{"init": "uniform", "beta1": 0.9, "beta2": 0.95, "train_tokens": 182200000, "dataset": "wikipedia_en"}
Each number is 128 + 32 x the weight over the matrix's rms, rounded and kept within 0 to 255. Layers, rows and columns count from 0.

# layer 7 attention key, 128x96, rms 0.138, rows 75-95, columns 0-95
[[165 102 121 144 137  97 113  83  69  49 145 161 125 133 136 128 111  60 124  71 147 188  99  48 201 178  98  82 128 139 113 139 189 114  57 130  99 102 104 114 126 145  67 119 188 131 134 144 129  77 148 208  67 131 126 228  98 149 144 115  47 109 144 118  81 106 144 136 129 142 125  65  94 105 111 175 157 166 148 163 142 165  98 155  87  73 144 108 138 127 147 123 128 189 172 126]
 [144 123 121 122 132  89  92 103 105 186 114  54 124 184  88 126 149 197 189  67 125 141 134  96 154 181 106 150 164  65  82 113  91  90 151 111 109  58 127 103 102 122 102 140 124 127  88 117 118  92 154 142 110 160 136 125 118 167 105 169  97 136  96  82 157 142 118 173 149 149 168 109 169  70 114 219  93 144  45 173 111 183 156  95 149 147 167 140 117 166 134 170 114 106 183 121]
 [ 96 153 171  74 164 106 126 143 123  83 100  99 144 111 152 112 192 103 117 114 160  76 152 152 165 179 118  97 124 142 159 162 107 138 134 135 165  94 118 137 109  95 140 156 164 130 120 147 103  58 148 120 150  77 100  60 111 220 119 124 169 133  67  86  72 128 172  59 183 148 138 115  87  83 139 139 180  71 107 130 140  84 119  84  65 203 175 187 153 175 131 148 103 140 120 109]
 [136 149 170 152  86  90 139  78  83 149 120 128 145 113 159 155  93  53  96 153 177 157 106 135 106  93  54 170 131 143  98 208 203 155 137  92 143  43 123 175 179 111 139 137 139 135  77 218 103  86 154 158 103 116  64 144 108 126 126  86 108 108 113 108 155 139 122 168 152  92 153 148 132  99 116 177 141  28 173 122 133 140 108 122  93 120 164  35 199 159 141  69 142 162  80 151]
 [132 146 158 155 176 194 134 108 137 174 113 109  71 132  90  99 140 117  93 113  47   0 137 238 109 136 148 196 145 109 131 164 129 242  94 140 198 179 147 124 157 142 121 130 121 131 101 125  96 170 130 176 175 107 145 107 100 121  88 176 131 133  84 131 109 219 142 132 156 143 156 173 114  62 152  57  73  83 124 114  81  95 120 149 166 129  64 107 131 156 124 202 129  89 114 147]
 [126 141  97 190 161 107 119 136 114 149 129 192 127 139 147  84 137  89 168 186 183 125 159 164 134  81 178 168 152 149 130 217 102  93 136 133 164 120 128  88 165  94 127 114 117 129 100 133 163  74 156 160  99  93 125  37  90 163 155  56 130 176 123 182 144 138 123 174 101  74 126  39 185 152 131 147 111  94 184 118 117 160  83 142 148 120  44 168 151  90 142  19 162  83  84 129]
 [ 59 105 123 136 238 178 169 120 161  86 160 173  68  80 121 130 115 201 150 145  79 142 108  57  67 191 179 126 166 118 149  97 117 106  70 143 112  42 109  89 104 143 163 179 127 119 145 171 121 108 125  84  80 135 131 127 169 163 154  65 183 134 121  87 162  95 139  64 153 141 152 165 149 188 195 173 137  54 109 113  92  99 106 162 106  83 184 141 151 158  95 112  96  78 165 115]
 [142 143  85  98 102 143 149  96 133  77 139  98 154 176 114 156 159 142 130 129 135 146 132 115  96 123 144 138 178 152 170 154  88 163 150 165 148  93 177 138 102 148  96 170 116 112 114 105 123  67 160  47 103 116 126 107 114 170 135 145 126 144 114 129 186  95 120 120 130 123  78 133 184 133 146 129 102 118 124 124 140  72 140  65 120 247 129 164 105 111 144  94 121 122  45 116]
 [ 93  67 151  88 213 168 181  97 157 156 109  88 124 161 146  51 136 129 157 220 101 151  79  74  93 200 132 170 150  80 125 232 139 111 108 116 130  93  64 124 132 182 154 133 100 150 152 124 145 182  91  74 117 178  74 120 150 133 101 146 121 126 119 137  66 117  80 120 144 121  84 104 147 154 125 125 133 188 144 110 109 206  88 105 186 143 116  51 119 145 128 125 108 103 168 156]
 [101 125 202 143 117 113  84 147  86 168 169 100 117 145 116 111 112 128 134 185 137 134 142 149 155  91 152 128  87 121  37 135 186 104 141 119 112 168 134 150 135 113 124 108  98 123 128 170 111 131 125 160 193 142 126 139 135 103 131 142  84 133 135 105 128 150 125 127 144 148 125  99 129  97  61 143 174 165 152 139 126 118 131 162 153  71 119  98 122 108 131 137 141 144 203 109]
 [163  77 136 167 122 191 186  93  93 125 141 212 142 123 131 122 106 178  80  69 148  78  88  78 110 138 145 116 128 111 194  85 153 127  65 146 138 114 178 180 124 120 111 116 151  85 102 133  70 139  85  93 101  92 146 142 132  93 143 180 180 148 183 118 164  73 127  77 153 156 136 145 106  85 215 126 219  78 139 105 109  91 107 164  90 127 190  78 175 120 164 112 130 115 113 124]
 [150 104  94 149  88  41 165 168 117 143  77 179 130 117 115 125 124 170  99  35 143 209 137 107 111 126 132 152 138 133 171  81 122 170 178 133 106 102  76 167 170 118  62 106 169 120 151 109 102 179 101 109 106 171 160 109 100  58 134 110 176 144 220 159 150 113 131 161 101  83 191 124 129 166 117  34 132 164 114 146 111 145 121 103  74 113 164 123 148 145 151 141 140 160 150 142]
 [147  77 123  96 179 120 152 215 109 207 140  90 114 109 171 107 109 130 120 195 119 120 137  50 132 148 146 191  99 133 200 184 113   5 186 111 117 132 172 109 121 133 157 127 166  88 137 151 135 141 128 128  62 137  97 183 111 104 146 145 101 159 127 136 188 136  64 149  83  90 132 120 170 104 104  95 202 177 141 100 150  90 131 150 193 151 143  59 110 128 142  76 142 159  90 193]
 [133 133 145 129 125  85 176  63 167 204 142 153 160 178 138  99 139  92 111 157 196 195  99 113 186 145  93 136 107 132  86 198  82 161  88 144  99 137   4 143 200 119 167 125 172  75 109 169 113 138 154 222 179 137  78 116  95 178 110  77 134 103  52  94  49 124 117 163 156 126 116 119 106 103 150 119 139  81 137 141 119 116  87 115 148 132 124  83  82 152 101 130  86 104 183 112]
 [148 127 165 135  38  99 132  38 185 127 155 108 114 131 167 186  50 140  86 167 111 148 116  78 123  98 115 103 118 152 214 107  82 165 150 103  89 164 128 168 135 135 105 115 109 121 135 175 177 157  60 180  63 132 193 136 166 153 133  86 140 137 120 127 228  96 153 102 107  97 126 179  90  78 111 154 122 193 136 112 135  26 169  89 179 165 132  47  68 150  85 150 132 187 139 101]
 [121 125 192 123 117 228 195 111 144  99  94 163 154 107 149  75 124 130 143 149 154  39 117 184 118 120 181 159 117 134  99 170 150 121 157 135 131 106 113 189 121 173 180 114  72 159 132 112 128  91  88 150 139 168  94  87 137 140 143  85 159  88  76 150 131 142  96 146 143 111 143 153 177 122 136 135 125 162 153 101 161 102  83 140 198  36 123  78 168 131 113  59 163  79  97 107]
 [135 107 156  82  88 155  53 133  94 129 203  67 109 131 167  46 110 129 147 175 141 190 135 145 110 109 173  80  93 173  97 156 198 102 107  84 115 147 186 195 111 119 110 131  75 147 169 199 107 110 108  87 153 144 154 115 141 112 129 188  72 169 164  83  97 166 112 116 127 136  64 140 151 137  82 131 176 148 152 134 109  86 123 201 158 149  68  92 110  73 137 157 131 137 129 109]
 [118 163 129 126 117 162  53 118  80 129 151 125  96 167 123  35 150  44 149  93  69 118 113  34 170 110 161 101 148 153 162  53 148 143 131 131 140 177 153 131 151 123 186 135 137 115 111  81 119  92 176 113 120 154 129  94 168 186 153 136  94 188 194 110 178 110 128 157  87  89 186  57 173  99 125  72 109 116  90 172 132 133 144 189 161 110  90 244 119 139 130 113 125 118 157  82]
 [136 123 129 142 129  97 132 148 105 116 148 169  96 138  92 124  85 104 169 119 123 148 103 207 111  88 157 113 152 118 140  99 215 139  93 121  90 116 162 140 120 142 159 116 136 136  93 120 108 123 109  92 125 163 110  99 147  84 137  72 114 121 186 118 162 115  93 134 139 129 140  96 213 162 124 131 111  74 142 140 140 202 131 127 144  43 144  89 148 128 180  67 173 116 187 116]
 [110 149 111  68  85  57 128 154 181 138 109 116 191 212 153  96 163 189 179 105 152 110 111 171 123 155  90 127 131  67 121 108 137 127 157 155 102 119 147 168 152 147  77 123 125 110  80 121 134 127 117  61 186 149 118  19 162 149  93  82 219 113 105 102 129  69 187 109 166 151 118  70 186 147 134  70 109 164 121 180 144 109 159  58  99 243 188 145  83 170 164  93 114 107 177 125]
 [115 108  53 184  72 105 122 122 135 133  93 141 166 184 136 148  69  96 100 190 149 180  90  50 154 142 108 191 168  83 163 226  91 100  58 158 113 139 111 180 117 108 104 150 174 137 102  92 136 149 175 117  87 119 123 182 132 137 136 142 119 113 128 120  92  99 144 164 155 125  71 126 125 164 152 115  68  86 155 120 132 202 140  78 120 194 109 148 104  77 166 109 118 107  48 125]]
# layer 7 attention query, 128x96, rms 0.139, rows 76-95, columns 0-95
[[174  75 110 141 104 180 100 125  84 160 127 156 145 169  52 205 145 151 207  88  88 134 122 150 110 131 109 153 120 139  94 132 128  59 130  92 106  73 160 164 167  76 119  94  82 188 128 127 107  88 132 162 176 123 122 162 106 131 123  97 125 122  92 153 123 148 144 114  97 144 156 120 122  70 184 143  91 135  74 163  93 183 132 122 178 156  78 153  88 132 126 106 133 105 106 128]
 [ 74  97 170  74 157 112 121 127 109 143 147 135 123  75 175 106 128 122 110  54 152 173 166 117 146 118 145 123 102 160 187 175 138 110 162 130 188 102  65 148  91 169 156 109 122 166 111 115 177 107 109 193  99 110  79 132 161 125 147 139 120  99 108 143 134  58  17 100 155 137 111 114  78  83 167 121 162 108 108  96  98 101 209 103  87 216 101 154 143 131 209 154 122 133 131  91]
 [ 90 101 127 112  58 135 114  96  90 149 115 138 104 151 158 212 127 157 123 138 115 135 120 117  97 105 112  98  95 161 125 214 162 167 121  58 114 127 136 155 132 134 192 110 133 117  84 165  86  46 136 164 122 133 132 149 123 111  98 130 177  89 169 113 163 137  85 126 113  81 100 208 125  63  78 143 122 150 156  60  98 162 177 158  70 189 162  65 184 152 127 153 131  91 136 175]
 [177 136 146 172 119 117 117  96  48 134 174  96 105 138 139 113 160 142  70 144 128  48  83 141 133  73 115 148 124 118 125 132  60 173  59  98 143 147  86 163  88  85  67 160 159 120 142  83 207 124 186 183  95 155 166  63 147  80  98 111  86 130 118 127 160 187  97 158 200 102 148 142  71 133 123  68 119 141  67 150 119 109 166 120  81 157  94 137 172 138 125 239  99 131 205 176]
 [ 86 145  74 128 122  80 105 131 122  91 156 216 112 116 125  72 160  66 141 145 115 130 108 190  36 138 125 122 125 208 182 153 142 120 140 172 118 151 129 103 133 115 153 111 196 128  33 144 186  80 135 134 116 156 161  86  75 104 149 170 122 102 114 122 171 108 163 143 155 128  45 111 128 172  82  64 139 126 126 123 110 149 109 162 141 141  94  81 150 202  56 119 189 102  67 101]
 [ 75 164 134 138 177  70 189 131 145 127 132 159 117 125 169  80 146 155 196 100 166 190  79  76  58  82 126 178 131  62 161 136 141 104 102 140 134 132 128 164 137 171 122  81  91 216 177  98  56 140  59  87 114 245  47 160 179 220 137  83 120 151  47 141 192 187 188  94  95 103 160 151  71 134 132 119 104  46  17 116 126 121 113 135 162 158 115 148 196 125 133 106  81 157 121  76]
 [113 166 121  80 114  97  98 118  89  87 105 101  70 123 128 140 168 161 168 141 141 143 139 147 100 105 131 159 152 170  85 161 209 140 150 127 135 129 216  91 136 118 140 151 169 191 119 159 178 185 144 107 119 114 124 154 136  92 174 174 119 130 130 102 164  77 112 151 129 149  86 122 102 120 146 128 131 131 113 162  70 137  98  76 180 134 112  88 109 117 126 116 111 147 111 113]
 [151 154 121 166 119 131 137  54 133 175 141 134 189 135 105 104  87 103 185 165 103  95  72 116  68 145 124 149 206 133 122 140  78 111 136  69  78  72 104 118  33  84  62  77  99 168 138 180 143 203  91  91 165 107  93 148 202  94 161 164 151 117  74 203 102 156  99 180 130 117 141 141 120 156 157 136  59 141 160 134 132 125  56 133 115 133 135 107 131 175 119 120 120 155 133  84]
 [176  96 117 119  81 136 149  95 128 128  99 140 144 180 131 133 121 141 134 116 107 104 112 135 131 155 132  99 113 156 107 110  83 108 131 118  83 111 100 137 128 114 147 164 112  94  98 144  98 131 126 137 166 146 136 126 134 128 113 100 127 109 146  86 107  70 142 111 134 146 127 105 127 108 107 164 124 145 123 129 117  82 166 196  99 139 108 151 128 142 161  96  84  69 110 167]
 [137 134 121 132 114 156 173 131  42 109  89 146 150 108 138 147 111 181 154  94  96 140 167  94 117 116 122 118 106  59 180 142 112 151 100  63 170 140 147 189  89 227  88 147 179 167 133 161  27 118 144 132  48 210 161 198 146 122 143 132 120 142 175 146 110 196 132 108  77 119 172 153 100 133 152  54 202  62 133 111 132  69 112 130  99  98 134 110 151 106 120 147 114 117 103  76]
 [139 103 118 110 146 116 107 136 165 196  90 160 114 125  62  83 114 143  94 138  96 182 224 102 152 132  58 108 123  70 153 118 161 157 183 211 116 111 129 118 137 189  99 121 109 115 161 143 113  91 135 136  91 103 228 154 150  99  79 139 162 124 142 136 120 190 179 154 119 146 141 150 199 179 117 102 163 125 128 138 189 144 111 114  80  97 135 113  81  82  85  90 116 116 175 132]
 [160 163  34  35 152 126 149 104  78 200 129  78 121 148  74 198  96 110 158 169 135 129  88 135 111 169 162 159 150 157  81 163 108  56 134 160  82 150 118 142  96  95 103 114 104  33 129 142  71 120 128  95 160 108  94 195 133 121 132 161 123 115 183 171 157  81 134 110 115 116 148 146  96 112  80  97 176 138  96 144 166  98 120 182  96 126 134 100  97 204  80  73 152 171 101  88]
 [118 146 147 117 129 106 121 113 162 200 148 160 180  97 123  72  71 104 142 138 132 124  81  97 125 166  93  88 142 166 128 165  95 151  89  80 132 107  39 155  96 159 147  55 179  64  41 208 167 126  84 150 148 201 139 156  94 122  98 117 100  99 146 142 112 159 115 183 129 153 114 140 154  73 175 184 144 118 138 116 153 100 120 129  88 185  99 189 147 111 152 183  86 115 177 202]
 [168 149  91 160 106 114 127  80 197 108 153  92 131 105 122 148 106 168  88 145 179 172  95  62 143 125 116 159 128 122 116 125 163 191 154 127 151 187 225 138 174  97 159  87 123  64 163 218 134 149  67 137  65 111 115 140  75 113 190 196  73 103 180 105 144 111 222 120 158 101 173 164 118  67 119 148 112 140 117 196 161  64 120  99 210 209 171  89  76  59 129 163 162  87 131 159]
 [183 157 148 127  70 152 195 130  99  71  89 192 145 100 147 146 156 145 125 150 154 132  39 138  72 140 132 148 102 158 150 140  88 145 122 123 149 142  70 166 105 141 121 174 111 131 151 133 179  59 133 140  38 130  62  90 130  61 135  95  84  68  94 148 186 108  87 143 126 124 137 102 148 150  95 130  78 122 155  89 168 120 107 143 150  39 130 107 150 128 165 174 132 159 109  81]
 [170  98 122 100  84 104  71 107 127 118  56  96 148 142 190 130 152  65 102 130 154  78  99 119 128 112 158  92 169 189 102 127  99 120 150 142 138  81 194 150 125 155 119 172 130 132  87 142  89 245 134 103  93 118  85 205 170 111 111 143 145 160 138  83  76  61 130  79 151 141  67 116 119 112  84 108  94 120 132 159  76  81 111 197 139 123  82  91 132  97 140  97  67 144  85 119]
 [158  84 167 120 183 133 106 181  78  64 109 172  68  87 138  55 227  93 184 112 130 143 110 130 135 105  67 155 144 142  77 119 171 108 117 193 114 127 158 186 141 207 206  91 163 118 105  69 116 120 155 106 115  79 137 142 107 144  91 161  72 133 162 126 166 150 140 169 134  52 109  44  86 179 136 142 129 142 142 123 162 115 167 160 170 129 128 163  50 133  73 122  88  54 104  80]
 [128  93 125 120 101 124 162 143 122  95 119 187  80 128 133 132 125 151 164 183  98 117 121 180  87 114  75 116 132  98 155 152 143 126 100 109 116  98 181 173 116 192 148 164 144 115 141 117 159 121 122  86 119 172 136 103 142 114  77  43 187 154 154  99 142 163 131 111  66 151 148 144 127 161 115 131 101 131 131 126 103 138 135 132 147 128 153 116  98 130  75  68 152  54 126 114]
 [139 100 123  74 132 119 129 124 146 141 102 124 119 125 101  67  86 121 108 167 152 124 192 161  63 143 104 164 142 173 165 124 177 157 193 165 129  68  85 163  99 198  67 116 101 194 136 195 236 143 181 111 131  79 111 111 148  69 152  90  97 146 134 101  45  83 117 130 134 146 187  88 146 127 255 179 178  63 170 176 113 105 164  85 159 144 135 102  97  74 171  85 106  48 159 136]
 [135 157 133 173 103  77  47 152  92 109 153 115 184 162 114 124  72  31 104 185  95 121 139  92  72 171  92 150 182 128 159 155 127 101 104 131  53 144 121 141 157  41 134  98 217 179  76 134 113 177 130 113 150 130 142 178 121 164 132 163 172 178 146 122 157 171 128 118 146 137  37 113 136 131 150 167 147 151 170 104  68  87  71 104 110 127 205 140 119 146 110 108 169 132 122 118]]
# layer 7 attention value, 128x96, rms 0.175, rows 64-79, columns 0-95
[[  0  77  80  78  79 158  98  77 144 166  94 174  78  78 147 138 136 156 136 153 143 140 124 129 136 158 153  89 137 129 138 169 134 142 104  91 108 135 182  99 136 104 130 163 140 121 138  39 151 107  91 130 121 150 106 105  81 104  87 212  96 167 134 138 128 148 212 130 136 178  84 151 130 116 103 114 180 146 153 105 162 145 130 121 224 128 147 140 158 150 157 138 180 101 143 117]
 [175 219 161 118 152 181 146 125 136  56 130 154 111 139 144 151 111 196 135 150 167 147 124 136 120  75 108 205 128  74 165 155  68 119  99 172 128 117 111  80 179 153 106  86 172 137 152 128  96 152 232  59 117  87 122 178 180 111 102  91 140 122 126 131 109 149 135 105 131  92 113 111 158 105 102 123 139 143 169 129 146  98 115 134 143 141  22 126 144 144 129 139 124 130 160  89]
 [120 117 163  78 105  75 125  66 124  74 155 131 133 164 101 148  73 160 182 179 120 101 134 140 145 139 171 132 139 135  90  97 150 136 145 123 164 109 140 119  76 150 152 135 122 107  87 122 138 151  99 130 156  90  91 175 135 103 166 132 154  69 169  80 146 154 143 143 188  85 109 130 151 152 134  64 171  90 149 155 100 155 124 136  63 115  59 157  81  97  46 131 123 148 150 184]
 [156 161 129 184 144 152 122 131 116 130 102 143 121 127 155 127  84 163  93 162 103 107 116 155  92 129 109  52 148 157 195 137 197 131 165 182 110 129 166  54 178 163  88  46 152 167  90 143  94  87 144 152 110 150  93 188 164 118 155 162 135  61  67 104 148 140 123 208 115 164 103  81 138 110 134 107 124 105  84  92 199 139 134 127 120 132  47 136 114 182 138 122   8 126 118 130]
 [145  80 101 189 122  74 152 124 115 179 107 168 131  71 114 132 111 124  47 139 155  89  90  98 101 116 107  93 104 162 119 135 182 148 133  96 121  88 150  92 139 136 156 132 129  95 133 178 142 124 136  98 143 149 146 152 125 143 111 200 145 142 146 115 165 139  55  98 151 159 161 108 127 168 137 124 123 165 143 202 150 121  94 122 147 105  68 160 102 145  50 146  90 152 201 173]
 [ 70 137 107 113 149 113 102 109 156 112  86 138 117 153 214 111 133 142  79 199 103 164  80 154 124 151 137 170 124 148  38  52  72 126 171 122 120 156 139 199 131 144 112 139 130 177  89  72 136 124 121 126 165 105 110 161  93 113 195 162  87 105 110 157 198 164 113 123 124 134 186 130  99 153 114 157 120 157 168  84  82  97  86 133  48 182  99 126 120 159 165 120 107 133 141 141]
 [165  30 169 156 173 116 129  51 164 114 140 102  99 148 122 115 146 152 144 173 106 114 153 161 237 156 177 101  89 145 166  91 134 128 164  87 158 117 143  89 143 118 140 175 173 177  98  90 135 131 120 114 130  97  52  99 145 140 152 166 140 108 126 102 133 176 128 140 114  76  70 156 133  94 115 130  93 122 164 134 178  91 122 126  84  89 189  94 111 125 130 122 125 127 142 120]
 [115 148 118 194  90 196 138 110 149 104 111  87 112 168  89 123 161 109 143 124 142 124 110 181  68 116 145  80 114 170 181 142 116 120 144 186 127 140 103 133 109 135 136 139 190 125  66  73 117 138  99 125  83 107  52  92 123 132  71 202 111 160 170  68 150  77 142 110  67 139 138 148  83 162 129 144 136 143 155 225 141  96 112 129 116  88 122 114  72 158 131 128  75 176 168 191]
 [133 188 123 169 152 153 117 114 135 100  89  86 100 136 124 137 106 135 158 174  76 129 188 155 150 116 109 103  90 129  92 203 129 111  84 132 131  77 109 179  83 153 116 161 107 110  85 138 144 127 129 151 189  73 114 181 100  63 162  96 122 144 110  98 183 102 160 139  88 161 101  90 127 133 146 125 115 132 141  19 156 105 104 124 103 155 142 166 182 113 141 123 130 149 187 122]
 [145 160 142 104 141 115 131 162 120 139 159 147 155 178 199 113  89 165 121 132  99 138 144 122 101 160  85 162 192 159  54  90  66 122  71 152 131 138 133 114  74  61 120 126  95  94 133 127 167 105 113 153 146 164 112 123 121 126 155 121  99 119 124 146 201 132  75 151 141 131 129 118 137 140 106  24 132 127 119 144 148 125 152 136  99  89 132 159 196  69  66 126 106 182 129 106]
 [183 145 142 124 131 100  97  45 164  98 154  77 159  89 137 156 104 198 133  69 148  78 131 140 139 139 125 136 159 106  99 183 149 118 142 151  88 103 129  42 167 162 145 117 116 123 122 158 115 173  92  84 158 162 103 142  71 124 164 150 153 137 106 144 118  81 162 202  51  78 154  97 168  79 157 129 133 109  92  70 150  91 171 131 185 144  86 159 188 127 122 120 136  87 135 130]
 [213 102 175 106 129 129 140 133 117 135 128 155  59 124 174 142  83 110 130 162 140 128  71 125 100 165 146  58  80  37 166 122 137 127 224 121 148  98 157 148 117  79 105 167 172 101 150  65 134 102 158  97  89 108 165 109 139  96  89 161 184 163 131 126 115 166 182 185 145 139 160  64 136 108 116 161 119 130 153  64 159 134 198 151 121 145 143 172  93 109  77 112 121 108 159  98]
 [201 107 187 107 105 119 167  83 112 194 153 105 127 115 121 100  67 127 100  94 169  99 139 107 106 130 170 149 141 112 198  97 148 121 169  96 173  24  98 125 124 127 160 110 186 109 158 159 169 134 153  67 131 174 164  70  95 103  66  71  88 143  79 121 105 126 125 115 162 118  92  96 149 144 124 157 137 176 121 126 142 130 157 122 117  88 132 227 164 137 169 151  84 121 114 135]
 [124  80 168 187 118  85 150 129 153  91 147 102 103 120 150 156 108 207 102 178 161 133 133 180 114 136 130 135 119 114 156 153 180 136 157 139 204 154 125 109 175 153 185 138 118  89 142 124 128 149 219 143 141 134  63 143  95 151 152 113 112 157 149 128  98 102 100 135 150 144 140 126 163 161 103 118  83 144  48 163 135 137  93 129 127  94 115 138 116 116  83 119  33 190  83  66]
 [172  39 121 153 105 147 119  89 192 124  73 140 176  51 188 140 108 194 159  69  72 153 161 129 117 139 118 111 138 128  79 130 143 146 150 139 143 179 113 122 159  80 156 153 199 147 172 149  87 140 121 141 162 102 115 118 120 142 160 101 116  85 109 125 141 148  94 143  87 119 113  98 174 171 121 100 135  59 132  73 125 141 123 124 186 158  88 113  70 124 167  96 104 155 114 141]
 [116 161 178  90 173 171 132 106 147  96 124 160 145 155 147 116 105 101 148 117  82 133 157 114 160  85 131 158 104 154 139 101  76  96  62 111 122 109 177 135 188 100  93  98 133 166  85  94 110 172 197  95 135 175 142  72  95 139 155 119 138 109 121  33  83 117 162 126  49 127 158 160 124 100 138 177 161 177  46 145 188 193  97 117  90 143 155  92 129 138 132  48 154 118 113 205]]
# layer 7 attention output (transposed), 128x96, rms 0.185, rows 64-78, columns 0-95
[[ 61 119 106 164 139 212 142  97 125 178 112 177 149 120 145  56  91  76 102 150 175 112 129 145 150 117  90 124 121 108 111 151 151 104 148 203  58 117 118 132 125 162 154 123 150 150 151  86 102 100 128 178 112 189  87 163 122  66 131 111 165 179 133 110  86 155  80 128 157 131  93 117 136  87 114 116 190 177 112 178 159  39 146 114 150 113 140 130  72  71 153 140  76 140 177 125]
 [112 153 173  65 120 133  74 118 130 148 122 151 120 121  86 164 144 194  76  96 110 114 103 114 141 164 139  83 117 176 101 103 129 174  95  72 248 188 169  95 144  88 196  80 119 152  78 103 113  75 188 142  98  98 100  90 132 124  85 106 120  85 122 118 154 134 143 114 155 125 232 158 128 156 202 165 142 126  95  88 129 149 134  89 142 170 174 150 132 145 186 129  78 111 138 107]
 [130  99 151 144 140  31 139 112 126 114 122 105 122 118 158 119 116  97 126 181  88  63 139 166 109 176 132 131 147 148 132 219 149 131 105 130 138 161 116 132 169 116 129 104  94 161 132 126  78 122 162 149 141  70 120 120 118  96 178 135 104 140 103 171 127 119 157 149 119  78 173 136 205  71 150 115 137 112 105 155 141 103  50 176  76 152 103  90 182 146 115 153 109 161 123 180]
 [179 156 125  93 145 118 100 148 116 115  81 124 145 165 128 188 114  95  72 156 158 148 128 165 170 125 176  81 128 111 173 131 160 151 151 173 169  96 101 123  89  90 187 107 109 144  81 219 202 123  62 110 131  64  72  93 104  88 152 119 138 101 143 146 128 150 181 111  99 129 172 172 206 187  86 135 111  60  56  57 160 100 107 152 124 113 141 188  59 119 136  52  94 145 206 139]
 [137 154  72 138 129 112  98  90  91 109  62  59 142 133 166  88 158 106 110 157 112 216 113 132 187 104 190  94 137 204 131 224 191 143 120 125  85 128 146  59 139 156 133 147 118 111 102 129 118 143 137 116 164  78 107 155  87 106 174 126 117 128  99  96 113 171 110  88 138  97 124 127 129 100 118 175 104 100 137 160  72 110 132 155 143 128 144 170  77 142 105 135 178 187 165 136]
 [173 125 137 137 166 177 127  84 101 143 115 167 102  97 150 115 101 101 142 177 101 105 136 187 111  89 131 113 114 129 167 135  56 142  83 150 160 156 104 177 165 200 120  57  75 138 115 118 166  95 149 113 146 151 125 119 153 134  76 159 131 146 156 203 126 142  88  97  75 167 171 170  57  88 103 107 187 126 171 157 109 163  36 164  94 174 171 145 126  76  92  80 168 121 180  83]
 [121  82 153 189 121 129 127  77 131 126 139 109 110 139 133 119  92  41 141 161 112  75  82 102  83 205 124  96 115 138 101 147 111 146 136 145 140 154 130 181 148 144 142 132 131 197  70 116 121 158 100 176 168  77 114 137 174  84 108 121 125 147 163  82 123 130 176 133 140 136  78 116 178 145 129  61  51 161 118 201 168 219  76 121 144  92  86 171 149 105 112 150 134 104 157 118]
 [115 187  64 178  66 135 106 104 117 137 141  99 118 178 128 181 141  75 155 167 100  72 126  86 132  94 134  83 106 162 124 151 153 185  71 165  35 148 127 159 131 125 173 158  85 109  98  96 135 113 125 138 184 110 114 167 140 108 142 154 192 106  91  60 126 168  78 116  82 152 181 122 167 177 112  82 167 160 133  62 186 147  97 138 103  75 115 135 129 136 151 177 120  71 122 143]
 [110 102 139 153 175 130 127  82 105 141 156 114 117 100  88 117 128 151 160 106  54 168 145  74 141  82 106 152  98 194 155  58 149  82 129 136 125 105  97 126  88 185 158  90  66 198 147 124 226 150  92 177 113 117 115  86 160  95 122 138 122 165 137 164 126 120 122 156 150 137 222 104 176 122 128 136 184 107 123  97 138 131 122 130 128 156 115 144 143 120  73  68  92 114 126 159]
 [ 80 114 164 116 112  57 148 187 173 130 153 113  86  97 109 117 116 118 116 142  62 102 135 156 184 149 136 163 162 127 176 149  98 168 125 163 172 165 100 131 112 159 117 108 151 120 168 109 120 178 125 183  82 139 133  62 100 122 151 147 164 105  87 145 127  84 112 135 137 127 118 142 117 105 128 152 176  88 156 143  67 118 130 189  57 143 122 162  79 124 110 108 158  96 128 131]
 [123 118 160 135 152  94 108 124 135 162 124 130 129  78 171 187  96 148  87 134 115 138 129 108 138 150 166 175 121 174 140 123 103 133 158 132 154 162 177  74 106  82 195 129 115 204 127 148 115 142 107  83 149 126 137 152 117 126 131  71 149 168 134 163 109 146 149 206 143  75  78 121 109 157  90 124 137 116  78  35 116  79 141  54 127 152  54 157 131 101 121  76  36 192 134 142]
 [128 117  76 229 152 123  26  83 140  90 112  61 144 179 224 132 100 107 107 100 171  97  52 147 184 115 135 105 127  98 137  60 130 151 205  82 150 106 156  97  76 105 131 121 164 174 147 123  72  60  55 185 139 181 123 122 155 192 143  72  98 121 106 173 122 132 137 108 132 134 123 165 182 139 252 234 130 187  38 137 156 102  58 159 164 145 137 164 155 148 127 133 103  80 148 105]
 [144 183 118 144 111  52 131  84 161 167 162  62 116 125 145 165 131 105 136  98 160 203  90  81 112 116 107 100 160 118 104  67 133 145 157 122 118 185 139  66 126 148 152  73 192  89 142 128 141 101  89 114  79  91 121 151  95 129 150  95  91 117 165 108 118 110 148 137 166  89  68 192 181 133 148 197 154 157 185 150 160 137  74 104 158 120  65 155 108 160 138 163 103 193 102 115]
 [180  94 158 139 170 141 119 129 131 188 153  44 137  86 139 193  94 123 114 110 125 153 101 181 133 113 121  86 180 155 133 131 190 175 123 170 147 138 137 107 115 170 154 129 171 121  66 113  90 174 158  85 131  64 155 108 141 133 180 138 143 106  49  89 129  93 139  99 142 132 150 108 167  92 133  94 100  90  79 114 141 129  46  46 143 142 144 172  90 177 115 137 140  77 107 138]
 [126 102 109 131 141 146 117 116 155 114 131 161 147 123 180 130 125  53 147 104  91 120 149 118  85 118 168 163 184 125 112 180 115 144 157 178 176  90  57 122 176 156 157 125 146 140 118 142  86  77 126  81 155  78 110 165 160 145 109 119 106 100 125 226 121 144 125 102 190 135  92 122 103  94 110  89 122  20  99  62 132 175 193 136 113 134 112 191 128 154 150  81 109 126 162 103]]